config.yaml
n_head: 2
n_kv_head: 2
norm_eps: 1e-06
attn_scale: 0.125
tie_embeddings: true
init: "normal"
init_std_down: 0.0038
lr: 0.0142
weight_decay: 0.038
decay_fraction: 0.768
decay_shape: "linear"
batch_tokens: 65536
doc_mask: true
train_tokens: 143400000
Each number is 128 + 32 x the weight over the matrix's rms, rounded and kept within 0 to 255. Layers, rows and columns count from 0. Numbers have three digits each.

# layer 6 MLP up, 512x128, rms 0.337, rows 51-157, columns 0-63
134154110108147095137176100087144140067115115116140098102108135129124096202094184152200080123041107158065094120208156079170149136106123128132167158146210128152132116116093104132135173112152165
116147146105101141132151143129170117117173137170076109110166069069066122140095179115125157179125126129100182077181066142148086169166174157143142132171112128166065129128204122158127066110158092
135110151109125157166112119160140081166168132123120074098157136076125139142128068180147100114100128148101109166173141070143091095141151146123106182193158117139138101107075168143132137086143128
137157126156124126141103126131111141104099116113133151122152106103124194129107093131145132119148117127091152150160096143130143109229119161143112122087098164133146145171157087091130129134105165
122120155125091206170169124095105088186142185148122104055063125104086092127122092117135148038143184139155142149134146116098113160138114106078113080169104124051081132094117130107171143156133149
081109079125219113134093100142143136151141138156136144136173107154127146078125146132110108128157126092121119131099143094141155137115185098168105127147096151133128137161127123155054069069184112
126165146124116135098150131113151125123125113127161107123143103105105133153139137137093086115140137139117148117130133145143152118084107133128120148158120147143148121148124085123150132151155115
147107129118159104098128124141125117161161116138159114149183082123096089145091069114143095130139098137141134195098165119162099125150141134102142168127146049114121117116095111140142142162134124
123158119055162082105145164076131138138152063137176178104069208089109161068074116156133094101062136127152095205143110114086082117128123132118140131102143139193101114123112094084128140126090121
153132122124151153154135122106099186137138155127141153102123150125148124143106156146143090123147117182089083125123124155129119110156115124122147137120172133158127167111137095116096157130148108
137166121093130093124131095115145137153131118141166110100109135126163213156149150100223156105073124061105130121178166104121146163116171076146142148113138139145108142129168090104102054108148129
139123129137151079131120128106105164132111128137119130116127159096139114136098131119103097111185113135149168147134131103137085113115172139124102132138124100149141144099143145097146125175150138
153123076122179129172151067198132125151154054140122085101173147084080134136059114097097172142178098152144181100112090101106164124112116105122128136044110141077107133129140153146185138158189166
041093122113079135120135139066106154101116115134169111144113116173129133074148122108083136134115097129154153137088123103102170133171142138152132147119181111116118104136110134125089110161111143
095196078118197166133181094150110176149124159100093077152086130074152123155141141202126169116112097158129117103187116106088115117122152175135115051186250089130135156166154113144104115171122124
103160142105095107171090151124118098133129124097135104146101170125102123094119094132115155106146146095134115128115139112086150135117147139133120089083145135144116134188122116073118091174115145
175121087165087117199100095091131146137070140181116173094113157115111204165182116161083123177106177143123108154089122171114154132141026099147126064181106105109099105151156155087189071152162115
115163116133157162094142099135143144082105129120118118122122111173133117105134138135146103147072131135142141134096133095150083104144131097122110119103083142105174140108085112149099119137150165
188174197083151206146047111141163093073196084150131154112133130197149087100065155211150071151122135189068130118103133047119123099090136055152156101139158191102155070128101118112117172172101163
155129143124082152211104119189127139185112131108137120029144078097077195099115132073073145064153155102090125137150102116046133133140130179172141135133154158099120089120140116137170073148133081
183090134136118166190096094099124188129128132107126125106135125140181125134159133135113131095126114079146125092137127144139092080167131128128124134137180145146146104135166124153083102088122119
115117117150186142122125101132145139132085156120165101092077141089184106147151117095189183129135138135122200152147051108072134165141100112122051184128055098143120144172145126101124098131128092
062133106143182129132162141161110120107081071114131109105114172075170172160094135117145201135185132133082098110151118089068126095111140129142116112138122113119155108123127122095136162185118079
181112084096146140189137121138096135116146108096089056128134131116111066155139142177080163099132127071080117120160197122161097151127148218138180098152155100164138092116127141137111205066121141
120131138175170141130129129119151153107083146129142149101106111120148133143126099139129106099134147146158093118155127147147093109145140128148152112120141166132122103130129108109147085097138137
105183121078160116085140152140136043112128140091119135123129085105169123150125092157132130110165158126143090066126141155198205211081082065071129159125127060067076132066094110164164171087196207
122137073074131145127119112091205150158127134180144124130139124093111137113103104114102123087150091119138181111158132124152119140150147120100120144166115120107132090171122152109166150121137111
107114148068157118134133114110178118108093121143135133103140149096075135153111166119128172152189127137112085124087123135167109139111097109102124137100069096096109111103114071148118119162122104
118112127096135132150112076131158169087149110110111133104139122121108128110134144109055118153119166081204128114134162083111145146139129142140165081147097188155147134191165151116162187103106113
157190133148153121103090074189039129088139132191114133113135147120113137088076216129141160177113153146081054114101229051119103117099181083160077086112088053207210075160171135146141184178127187
140120089112152146105128151114126112090126131147147167086132127115095137131105125139134152122120111125151148146107128105112127117176107167166103095104128131155136142129147135130147139103142159
150156150130196138126138067139126105128131100123128105127126063127099090076115114088075107188178098123159121125141089136126205096111111099168104145133137111131183162070104141106154127149054144
137171077089112138181074134067125123142108104140086109127140099042098093140065129110124151136133161052088173078191154103194152165104159126169045123132077068088055078091094136113085126094122105
208112174107124164130117105126116150239106085129079118126173077126133072078136126111096082037160154124140122174122189050168143134139116130092127163106181177118118120141100120148161094119131087
174150135127157132135146124115180142141142122122136136183171192075104138105096088148074107151159134127143124147134117092182119166113137191157123114100150117075120086110070114119072164087156113
113143158115156131183154130167174170096090091104140144079118081171180137096137127162178178191133138167117217092093129094163150175088165134096197129131118137103083178080180115069100066114143115
099092146131147109121121094080114085189165135143135129101171112094102097105129128083150131116063118129122100133124137087137117149163103149119156135126124161111099122071115161125139193132150100
107157092198192162077103131072129093092118212116124151154095189167163143146130148152154208174153079139143117120098130153134154114141118086116082137104137067094133112084129142120121121075159172
198151120130161140133102117134136075127043165131128095193190147136087130151109149121104103155076153142107152058151129124117158099121151155087151089155181146145164042169140046141092104129184078
149119135099091137114113109101165132084122110070161154155129147142126111121129157095137092129163132151123115104138146112123137102090093141090142147126149130110171101151163121178123083115116157
091079166179067223052152087084146153195095164159128120071091137117113103145104161101111085088147147047115137185077099176141076132182156067093108141120097113093140229143153116169155094089063116
118121092115102112097159169184041118086144117102148164094138133147114117095115147100131120121122139137107101183056143084098088176130139150154091113124142133166134101129084141101127093140154148
080134181080092163132095103107118132133132095184140123123105102072125215143119168162133138082146177144121144080190115111140114074132088144118157169149106095122150112061127159102167141134064102
069094092152113148096116148138107117152190083114116157103092115116142074130106150133141117099146144203128139111143174108107138067147118136120083114116125170143134116109102156095156144117159148
073171137128172161133081225060146098078088160138090202106102093107210162205168176116145101121142165135095110090184088174086083156107203166150107094179102081103106056144174146141089125131164121
088157141128143120097145161123127164142136136104167138120133127177129107119099145112089130157135132140126111119140097096099115120108103104113170092138135091149116095131138121153125102136150124
167145111110161153122159145122176131183159133130156108080126092126070147107094096132158053071152136075129066150154118196087144162179155091122132147106115177122107109171126116154156162164139106
160115074146131142076124140091138102144123123154139166124121162138173128155116126140103149142090177147141103105103108101163135145199092131133162110122172067183093099164139165066065164125125170
092110145117159155075142127120115155077186123147140144101164104104086127095097168150162151177120060114141152105129132138152141108112183145145133153125116155144170164135127159118136136128124136
154147100112167117116129123133145111095132111120143109087122132136115107115149129114125132103124132139165126138107100133154161140104118140118139152132103129140132137129132162110166091120130119
123189147041140161117134110128146162089193111052139132093158199114148184116136087136131130104083104150127124090132142179153128147117153138105158168146105148163132126083115077126078156099151063
104126085107121169113109107127124126116131081141135127148151115092119134116111176116163143125180140111099151146145145115137184072140143101142099130105092145111132112130146158101122145114117150
125097092190130154109135154119064097225109116205133103093148159111099153168085191142127076126152108113099162216151178095104134128177153101165067102089069169203163184101183097159092121129115126
122152122136121159114138126152151104067132104186163128158127145117116187143158115074170162169130142160094131082130114129120164152143100125108172090124105134153110132111118076162109105145125141
147176122217255036133178132124105134152138140193106172072053097114092060148158148154113123094102130210172113023129168124084171100111166023149173177088129139194156138190036211067144153166073134
149142154119190114092087116209128118156129143090113105098160138104135158097115104114131176134092063132125117108145108083134157086158091156060097113147148122130131152123118141122133131100156076
180144085155103165113140152056126115104163077148103167116120135068111170112114148111138112157132150154109088096036068062171164135195094022141136165086122125151112070140091129133083152132087192
137216109127057112162163124118078143112198101111153122156104163098098106082147087124152057098164115074154113160055151128147147164097112104144094125131197114147008173134124129126136110106132153
062114143136153154130086122159146169086144147156097120186132159108104129139143143120123133135183078101128121103137090138120103112133153093084115193084128173077066057169104160119127136080140102
146113129159176151061119184102113154132060120114152169069083133125125113091157125141123086110096109134152122202149163145101150100187103151176161152159129150124100115113070136072105131088123227
112153144129118094113119116152049140125173141103101160140126140102101122122093147181125097171171169151091144157106130134165121077118152110129030102119127094116096126114137136133102108093138153
127137116147105190130152109057185119132091108153117139142091143142121123078133120096138111083135153162124126148120110137146162121152072093130115113116128146145120102111115120115111086107122108
121149131148131133134151108147059182069104105141088158112064146133114111101117184120083141131157082171111058117174106088106141152130155129148140126146139076116173134100131077120129122183146104
150189183108108071123112101110127126161108117161125117142203097098066099110196101134155115155199168076187136121089138179187152111177120137134134134132176087147144128062143113163144098147111133
149164104077066081091128125093132190124080181114130089153158162181154184149222122125190130094088195146136162133089094132184116150155106178161175069142098148128131111148115109106179140121130104
087111135142132162174148089142119133111123075125121121121158160152169137105147128091107144141125126126102093149160103112104090139146148111128105117125106124126118135060082088158170127118135132
139123170149148164157117126154089174114189082111077065198123036159174065133122159129150054075156177125135149133113163111124142183139138051095091131128128151116082128172128131085115177151174146
095103185140143136075103163101109106110100156120190094140148080164095134108054137102213086125119158094111083127107128130144104098179111138200071116105151102139149135101167127156115094113143147
084199160091145097064112120090106148160105069132151135105146160110111128166167111166103162138167158110158173149150126159110176102160184127082153111168085211134154152153118149106166123146172149
147175122091117132090154144147167120121077128093152127097147174131131129110123126139134147148184115128143121149150111126140103147161116139136144085125184097182105093149149125138107133117096150
136162134132106136147140138105159157084121112141102119127119160119102141133181098161098126169106091114136148145133143140141154083145109125108182153213128095132126119141168000132140137121094114
113084132153120158158151140018079083146081085166110135073070088234153115114081169234179148106109058110135161124162112088159051131097185128151152191061157134151151177105161065122160063142121105
107188081156119069130137172122119133091073114191138085043195086060083181166225097133153138146176137150160096136169070133144132219100122150134143105118120137133070179120072124111144121189122159
058129114124145110206133088080114132117166083163113108132157114107140117192165154132202147144070086149167182167125131116114088101154123119105190109113049176091100100115096212085125088123174105
088114131138125103146102142118110146131128172135159135131153099164114164130127130122130092126120141081096150144100154135161116121136140164144161137136088134117101110087131097105137057084123098
116123123064110037135151099069108162115133038114118146144206104205080172180092118167113150179131120122120089175057147096166158150117174120169092167101123120189090124128103180096207113219091112
162089115125089145194143142116131136067167183122162164150094145097095156146152125159106129100122128075122158122118129165106128136147172138111138090135079174145124133158103133114133100105139144
083111068168186158126180063113102086133116103114144129135156114110145099100092102109150048081134153130103117130137119158158152166155115124098122115145090144105087135166110083094141177116117124
132119116138095137146131074103164170096146157093156105113123174083088143084108125118153187154115175095145137126124075120099053076210103160183118095103149150090109156140109074118109159128079103
095163145178152134150097139146197177104110066131176046066116081122198130170127117113140119133158087071169103160167135100139064143141168109123169107169086137155166173167112138167119102177143119
121181130166129043078188173146147072110078161098085147149154160188049185124143131214171151097104121141131121133108096024121055176168159107067135129141184093098121120112140133114156096114097037
099025120138157150126125165129068130111156104102147133141145042176136063097182070167099090135118072148164122158104148117114131154112143087148068132128138128123100150122152103094123138112124184
150117123110120105110131091118154173066144132098143104145113132108148142128121113178091150106124074136105133101167103132105135141069181153157119092135111084159167123116141075144125184088131132
101162120092145158100101119121096132126091136075140107117097131154122118178141173140111189103108118090137166153181103127150127121153117133103128142108087093151142114106184127117091134100172179
188213189111104087120117065060082105107096145092127108123072123129082157206176131140147205139178090112133130178182089196137099185118077134120080080101124113118120132134175061103143141156135155
146077088147086096060146107117104164198154118127125013154136066092121079120081201118151134083202139125120134179168225103097105093176080097144173130121132094132114130070188114018090170152070148
135155133127123123146136133121132147121134125128130139133154154113105116104140097138127157144134111137133150134113147132146131164127108066141111148113140113113113135122112131117134107146124141
149122170132142109137120075090129125141086096210193118112125099101104125197094207075122147187151146133119133141164083159143131122150129061161169074120082162118073147103176097126144126074135171
119115145159154132138141159147177126093101106102160108135140124143139113129107150156141155129133109137130123155138135145132167152132147108139111153118128099135113150094148135157108141122129132
173154148136156188140129078140047141056124119108144077054160105130169108093027139148128155118076080139102212192077120052110151218056154066160048144152067123104103195101096085064121080146140153
142087158114116179086093114176130102174115059141134070116122121151124166144134137053120136169092122123112050134085075173191138185175135095125216115120163094147126080160095069113156174156108169
158169119111184106142148108124041116081132032153116117138101169097106184055159157115130164149186144043102163120154130139122141148131170073099141155158130097155130082074195174129185131102114105
159144094153144088115188136108115130150135117157128153162134150119138138173082118160088111109134105109136141154142124116121066122140098102170126172084092110164164051173162112125188127125120125
136116212141114105097100087086099125131128143117127158114060114117091078129145130149044131140175090081118106122128134067129156144080156193159178141109113135172136063112110154234063145149089119
115139121127099095105149154108050139112117124122158123118131146141113136150148130163101155137131119117086112088142119186147119102172125167154168116164088157123168057107131121130177162116142146
145119110126159144157110153138088153127143067116078103175114120102156131136135144139114097122186135034078124120124124106072140119145075167109145115127158130148120073140180131128135143121140165
119110123084168073090129098129142145129119110114125128117147165156159122135108133155141147133136150125123127149124095131103138143158121116133158118129118141158111117123135173115123130107126116
140100147107127102104112118125124099144141146134121133095111114105148147144139114111081139087146136129133124104095143115162127143123132146105154125119147102133113133095116166127169154106127164
153141108124122174131133160139154114159136110147121133113129116122160153142069124127113155134124076104080101136128130147122124185153123149104129159125145125094111112102130086116137138145157182
116179206131116105116145139147078134140125113183129130127221173108156088161183158112125129042101134070134197159126181140125105191122148081144164150100135093146130115159128116135172110126097159
148118127153091142140094075173182132187135190114119090116106102127122171153096180121132169120099115115066119068180111075109183159159151146166166156200097127160072086155124056085171143153114080
168141119138098125134107182126137137129106129152114124154143118135144128118129119105121143135124115164144120081093148163104120123129125160083157114103126119111116118123124130111126107141152152
107131106078173160129088058127124110138100087146123145061152140148110168123088158111156111142158138134131147118165130150093117108141140165089165093118092153043180143127162130133216137118116085
098179085139149165056192068165114167084136082102159153086075163149141159129074165112067063103087142185174067113187166102166148126144128115176104055066138123175205124115140099117145113093107091
138163105115082131159163077149197124109117089122080127177144128120142109094088148156094134137201122127133138124122104115139126145154124109034054058131109123138104076208117132091130145168156115
135216131137117162135114103160173081103164044145153176098115164179123130181133143136099165164131148072115159133132101125128118154134180127191136143146171113132191083177087076028198183113136135
120140081106128146164123132145126154141100148158118108171145137132100120139129110143128177133172099118127157137115114137076155135096134163146128165149131086155149116157115128072126098133147105
# layer 6 MLP down (transposed), 512x128, rms 0.277, rows 51-157, columns 0-63
083070146118136160164161153087173098099120126118121109073100128141174114130093100125085138161156155105166144067117144157104101165081094165110133143161144109117102151135152064152100155145106070
164151179168107249121150143070160170108213211095171180122129190148130039149147109105102078137118133126130139127085103072111140203130153151200119148105150141123110103097102116192094119141118110
132137071077125095189129081195163093151096132148138125193086112085110171127129132157043159068072132146089119176145120067194072084171158154143079110157157113129151137126141095161175151096101094
088136102125125109064149136100146134144129092139148112128079113178066126155150131132085070134167148098100122108130164153126136172182164155181102089102080118122145134170095135151095053115143094
151170115122118161144086146212072142165163072144117063150181090125219137129038073176114064168199165110134143163177108172209025140109122153050147121165133103102113142066193141086113139140102198
093084074062142146140075160122101145144155139135135148155149188128125088118072110117044137118106182161153164137075135130170133115083130145104119146090143181100175125097139080169149106158168094
120091079130118151130155075100130125139068171119159146157140135145087105119097103136131050115152175151108111124119135105169124137168119100115076165130136168130175164134166106172122142140140116
132123118125136112121128175114116108100122121122141117116115134131117108118110096153081094056150172153125170171141073120088140126138095115086147117118071200083138193068084186165091170119106153
172063131172158166113164142174139123098161144186146128114140139174182104196148160092108117121129140118102145075124175109103117115132113101159165130161098144167105164142143144091152123171084182
207116138176154117158125135172106129086151101122179118157136125087127160167112190144164140145146124137122176127121171153116175133156099139081130119142132101136089153147130137153114084121132171
064135170147091168167150138060156174089109155124132096130109075107100174140159082174109185122158126194141143169150154144144147158112174157060110129165173153144125132140193138150129148121156141
156118162105145153156178100148103133142105149111133108097133113125148096136107097085112114103178121120158115120111119187146120134079131155124095103152113155094110154107145147132120072149096111
158160118153156061114143160083137090131126137130110126099132065085152163173144158146100083151135095087131115165138132089153184082137065101141160118143091131118085121113179120127106090146063171
133112167111158178167142165090110131139154095062191141153110094126145093168087147170117134115130153122127167091141152149115089092166080113117128177098119120120112139129137112117119104132149140
149160080183140101158102122133174130127101191119125170114129110143126121150126096075139123142076108089158076067099155141176090175101073098118127087175112095152145171145117121171158119118151117
092075175149123143092179123142129182116168087132130107137132124078103123078142109083143127142110145118072195081124103090162108074146202102133142131110116183113112067128128163119111102135127089
119073131103088198145134108173117164114129133160158149105102129150127014134062136134114085110150123161093152092113161124162129128154146140058128100116179177152097133101122120159176133123170141
061106132129154118151136089133174085155128138151164145120135134080176159118126152117125137114193110133122119115131129182129112095137121151140139140115112112136167151164139095117134117163146104
191136156184165154153129053136161124132133149102146144157069178094164166116144136083125085152162142127129081162153073174087096118092107166107123155071140141128187185146062180158089129068220163
166144111153127131088129137112132122120146116099068116144091089117104139160169119181105170130145131150151134132161122139204086131137088142106102144165154117171136119155108145108113163149115095
137144128063157107121125104112130154098086127118149182147136142126138150088132092103127081194124116097102157131124084139148178113136122079116164068131107168090192144126144136118134100112133092
135122131152146152070135128144205133175123100123163073133068135167158109182094112168129117147098160130115133178132080164067140141103123113082133137140079066124100125122151132168138169130147138
124112146123175103085120095169147164078096146159085119116048167143148087130130100090097115109082055148127158171137121187118189115139147110101077122115095122103116140144161160069064152114142082
158126088110057121131138182152142125126116098144115147175130079150139129165139071146143093162084088122114166104132104145142109154109125167089100118062093143089188115175192164154122145130102119
186164147128128087129117129135136162135123123109136148106115081157122130157123140088157118079126130179114115081124121110143098144159109117171128100087146170121134145156152107063141103141081135
087169088115139065091117052142079073163089140134141189164116019113078066170125106135179109093128147169139134109191052201119177190156112185075128176120095154094190162143163135178085123155123104
095206158078097132122127166144158096103095096132139090126078153111125193139123127092183178095145140133089069138067149156147110103070109130139159098158125059130071103161132122142141133157186173
080120153119105112100148081186149145065104092157126134139124172121099159139171164119059123126116090121098156140104107149141143117114110122085167125127111142126097126145096158109111145094121130
121115163197160082098142102133105134162132148094151050155130132160101135123084117155102137116098168141111157110096082143148110136156119203099120093137105081112180137137100137184091120201171122
098142144125108141133148117139120100103135106153122131193199093117127173103137055131075102084173165157158150151146081150149166101148101189136186145196093147111100188148107121083150108150088094
127105098097139149152141129145120137096114128143161146077127143124117135139128098149120139120106130099113161155110093099071115141146140166145139123083127110152116152139099103148143132113104129
102192126091152122104159109160130142168151069116165120134148125175165096199082180118077118080117088106133066136110131082150145141131077178154132172123094081056135050148129156114146129192133122
100207172082080099134157062147161103125143101111125124143085090111110148132178096161109192100142119121121199095064093148156124101075168137095142073114122094117087106109131114120107049131146111
132122132143117134090174137139110175163127082046111145104124213116137088193100120163181078106149089166107172153122202162131073107132088146159121136091144129093142092177134111192146133095175129
145176123092094163097143158080112182104172067085121109125129134149126171122143080113110126113102049184107094165148127124076117116090139136115064090139135136176147112159088107174110067210119098
147136218188127138164131098096115102103075115146175129118167144136154156110144123157113075145156052120166168118109111099133114144116128089136141111113085147112126148126073137136109115128077078
138118110142127135095181082141105138103154101152071164114105158117158111157156124112159177071166137110155108101160150116152160103138144135147124118121145172092139115108127129104123091131133102
115104125153139111183132103107115106075092109153120103116083112113106193133174153137142126125086141065133103134135113116119090141127161133143155115160101142114140150130113168088094125166078171
069119082135176203146134118105136074117072147094104189101190148150093114184146121154101068112077142131060096160146120172145113167132141133132217121136146121102177090168091175146089184100094186
181150149084131123095150152087093139145116154137118110127116121080085083134151091109100143168119131088131134232179146155098155147109115102187137110122118116162112110158146104136091155116157095
115145146147094136121104055124170205083122085111137132148142080197101089102078105146161108150094152129132192191118105124199090094130108111160154150119167163102123119096151140196189088106147143
092141139110084140126126181126152106126162111127155064099108144191088133092140092072099132113124138119105084156120137115150164130183113139123095113139113118126080124121171116165155144184159117
190152128153168090136151171133140166126135140127221150131158117135123103118127145110099130106101175141152132147147127127119136146128150147148110140087154162132130151079108147124093137136135174
165147103118123098109128070099127100132093114136091159088078063141096173135151162081132201147141103102126156127132166105097119129142157138080141127132086139158082165112136121149130121162130134
201078148122109131170111092202054128055136114099090115146124126161167081151134113130100076101154141119125206062145131056190189083111114068130132115113168104133119147138194166073147157150066130
150188103105110091098086130108117140093138095124134127101121091122117102144104126103135141111119126127129085122119086073095145194101133150124143142155135104117126104154177121087155098115111141
109116132148086146104163086144138084173146115112109133094118104109167132076161103157130119152122187127119107129159157130116120140079154130121116147052143137134144099146116148200193124083158134
121149098154152038092114098125066170093122108105087156150178122089123167116128150131097131132138131150146144122116122145136151045089124142144106108085159154090116064131154134134120131166126098
136097193130162171085133166116151132082128107131173078098119127175088128103090114107160180095105101092131171101067146104086158123146096105153067169115139111144164137095084151146083110113105104
191128098115142102091129091114109130119151131170152151125179133105122173113122124110096156095121106164131143128140130082149136142144141136143131121157122098115132150128110138097160114122111126
145147151145127093097091098106125140159106161113139177098185102121144166083149120073135147081133124142068117092103162089145183184117162131128109102167163093151104122168182106126157154178065123
103153132118117157148136093129140110165141139151114146114151142095090181119146127099082136137139144147165122091115107100107109133140156087104153145091127123154122111149113085159137149111108152
113113180122114110121135103120173103083103205091156167131137114147168166100156098150150136128126140130107141117127100165185168198024142105108226170130167138077172124140077177102164104081117144
133156099145151154085068074126117123132113109145160154113115187128161144091107148155183122174173142178129095096112086104065182149146135135164133133148177150139116155133108097134144108077120154
140134102086037062141119163154171073064120106124126201163058122095162113128224165078133110128060053121119107112158088145117063130119096159161128137154136167146106085131154043142200097167109175
121120118177129135107128101068161108130112123141161132118088140142077133106143169122102113141120156142127129113108126154193142093154122157140169139127078170119166139097141097108070195126095130
168104165124161106147114141142161157116110164113152124078135108134186161117118122149172071137096129143159145122114117200153131081102180172092110094177161104179100178102136148164088146133118084
124175163059148162146155114127073133143141159106115188128092104157078115133085083102109165151148167119144103149148108115170132108146173077117113125136139131099103138034152178112109132139100104
166135133148094128153126094110144164058135147149148114191092121101181155135168075166075094123183095079105099120145179190140124095096104122184104226121148168053148147140165118123107067109124116
110091072081084132111091202138121164112074137165144115142072146149122081119166114210134143096124023179107147104098125104108152197101156140139147136114146047140162069109115124157090049112131192
072136097132124114120134109140172103114117081113049160154135148104163125143146097103122141185102141105118140125104112089122167089151133174148069165144134116127095175086197114060124125133053136
118091106114096067093125188111125093124101120137145121111100188091140158124092135120165158116121124204154126159136148107097130140123131102091119100155134104093175085112109099117119092103129099
127128096158144103140136145145146096104135086042114067057114109153124124159162060117102118129092097134098183161136070120112133162128076140069136099109122134171143089143127141180146153139166163
085140178073102174163121152128116139110135135116108165094133081100074153171119097137134104152166142135143117199121141186084099160127141118110103103105117124081092187116110149135153121122144106
097140128151133121178183186169155092157089132165120200143128100102138059083086173120159133169161115183135136187118105159099100123116166083129098103084158099123128100139153128108092160108150132
127125119096170137097149115143140133140151126154118127100138151103104109080113120130132114111107122111172161081093108101149080130137119107174158077059096158143160115089117070129180114147139109
105070159126090113105147101113159164128107161155138137125118176093096112159166134129129146093112132049125090144116088125136147104101106209105153124177082163140116117131152165157142101134138100
213174107100181114151145127140118125118144132143121142129120047101125153130155138112117139136073142102105132075119126130101147125096088124110163146142135118086110116152115150074123172143127151
157143033086108070143107126064118115219118156161083068144042055144100088106067097096114167136125119151147124090097166072172113143087133118174119134119139149107112097124141118131145073215117161
119140112109174161128130110125107132173177109125133109130121166104104118108148142133112097145142138102123150155083106155104118117114148166153071129121123166159134149138098108091081081118135109
075173124171091103148140141106163122127134073129124103160136119133120092119103130187128162144141072105137132173180093146143181097133208111156099108165138186081098140140153086128082140115116128
135079091099119136049089117119129119148180149124136087152090098087167178114134108086080199137163077098165117168123152124138055152086153180137153140172084125131141122160126143101109108147135156
145117196127106103105125165158125098143126137109131063178137089096137142131156153133130114123113137114126124104119115147119144136105119174113173082194095125093141142109166125073062199162161118
177253102146085171043116174121159128150123138082096119169170076158124116076185155066131084104185117087165129167108148062177096137158121130127168180143133168146132109119112127109173155169112131
163155117135169122163146143142143093163174185167123119145118115152101158143111149134109147141154130078153156123146166117182112099174158107125162172131114169178098144112144104129162148139094121
113134095153142132140079166154136112169150122115166124088145115112178102143152125158135139101121096123104136071155089145129151162118069126122075072103147160093163105072182170172094170171103178
164091137129151165099153134129089157172101095119146114086184129096126154129138128158151138114172152103048130122154087123146138127085109119152123161132069157171123125111154134144161192120099131
120161138166144147141174119063109104122105161121107108115163214133130095140116081176166153156076104150080184126106108133138195096068137113088127141145073136141104166133113098136159133099127091
165122152091108094189110134128077182133116141090091123150091091160077078134110164098063107116087118164138101107070160152124176150147113140131114109137157124119163108081171132105098176152171140
104140182125107126136074127118152203118102091137096109176156105128151142180164123123166173070102093129141121082112214162101084105154063167085133149151152115180128139126153156083168126143123168
126071158147099070099144157196108140107130102118205082179160140148073143113091124109112084103157149149156117096185129076069167116108123167087103164157134092131136127170168109156106138162126165
068121102150210089075070112038105114121167108137126155080114101177128115157136145148098116098150133088102130146102149135125156078149078157080124067149155125148052140120151151067103135088163134
146164119137094144111124111133079155113143126156130080179143136155129133091116120157144156111143141088141081078152157044113125116135129101125159078150110122078185112119119136140101104105138082
137107146116122101089121107118069163071152137120110108160142087115136154125138097159135097072123084120071057154144103197116181087135128163122155121175074142081103153062133245129145142085168127
131135149132114159156159115142107141088095151132118149143142133215127102176181081126127134073122085150121119155102207168126124163121121131069142181164145117077091201148142148146114087136148097
112148193115096149146171104146114098083088139064148182096162111182118101131105103132101139149057126085106102142129136123192124152059137137132108142115133143080119095165112162232175072083130153
095139119093113121149140154150089106144120127103149156114162170142129117102140146132152143160133118150141140173100132123108124158141114104121147145118129156145126146109111139135120071157153138
095093188126122128147120128213109135158093196120175087128147120101118110137168113171100167192091147167092149169155191156104085142155136136114114094147154154136126165174146072164139192130165106
132111173133149127123095130109158136149111111138103116159113141124109122152086118155112126130141129137112144141114151127109176140104126132145162149102111138141116137119147115068093109110128144
125143091187086147067234149127117160119117160108135109166141130108166177097137144122149184104107110148151143049141178111183166081117095157185119107183104061113109200108212112096144108143190162
161141124162105129114092116138101142180083116104149152110167118087140189129190152095120105158126164118134099139131081177149100143105152109141152182151066165112080120085092176084133119101084155
112099101213134158115104131137150161108104165096104170150086157121173045106130195086086102158114139173180154146102132114133114132138111182096111154118098217158209115122133077124146129134166123
150163091130148144110077091154111179107125164197100149128131120166103097161175171124137122084139146136154115125149126129111114171175131102135197141154135115106127109157177111121136126169114076
176145100084168094172156163149166101106083078119126140161157169121123092135078129197187090123103171141128152154121131125154158106140098137126048141192082134100162143130133096106170146102149124
118083099119153164101093102148119088168139149161129149147159123153087114107173162150160086127121150165146173172128151108095133146100115112133092149073128134143141132142095172138082109156138132
094117112126112151177136111166118115167118096098072135097113116076167126096149119143133153106153077112111104102101123062070140181135132134100098137142155091120095096101147142092122122121136099
135147113070087096106132108124097152120091170105163116152160128126122095149168126142122144088151143120123118142155129162076127110112162094091145108103146141167097152160138117140169076082095130
158162138121157124103096099142069131085178120146132154129100127129151131126140128071113163133134144115121126105123116133147145148100130096104095131123088105116112109089119115145146142122110138
116128184142105150173088163100113095135104189173155166114115123155131120049104163147148154091166060145088152113081128162112106131102127132110113141133107139126166123108093126102118130170094087
117110193192108162180153111082106173139183144156224166113213192149166131119158110109084090095077227128089118074095110175086172127114152160132145096058135157132179150189128108148135120127095073
045122126110157144089171084091154170114142156135060134109165119083117161116136110173137141155180166090131204148078086149144078093046106135094091058159148117087187149181104224139119109086176131
114130118102136117083120158098149127138113106123133139132146086103128112123134147153090140129143132143135101126087097125132117165115148107122102130123146142173131146104140145145088099127119153
153180131161115168149152165127137162108131116170148177160104117160099150125182090141114121144142194133128110109134102066155073136118157160124083098137066156139102104138125186151112138180191097
072198136082158124144153171111139131170061080179118169108139099123067140164128147138164107075137090187123109091173145119123088088164147137141199139106128100130180131148143021137081130142164046
103095157189165177131118126164095180114185218101139139093201148121133102169102139108178149133158111103112140067154110181206127134156142169193150167104117163108139136120114188136132148089141159
131080094062117170100067110074099116130133095112146147072137143215164094137141179114078052149129193103181141127178167139049126114176070139177157145139182162150204139134076154142148070106194143
104141139142160064129113091145156109151135154100118130082138111102078102130187153134184148131104145112100143174164126127133128156131109104135131139138144143123141123133135164142108140121161097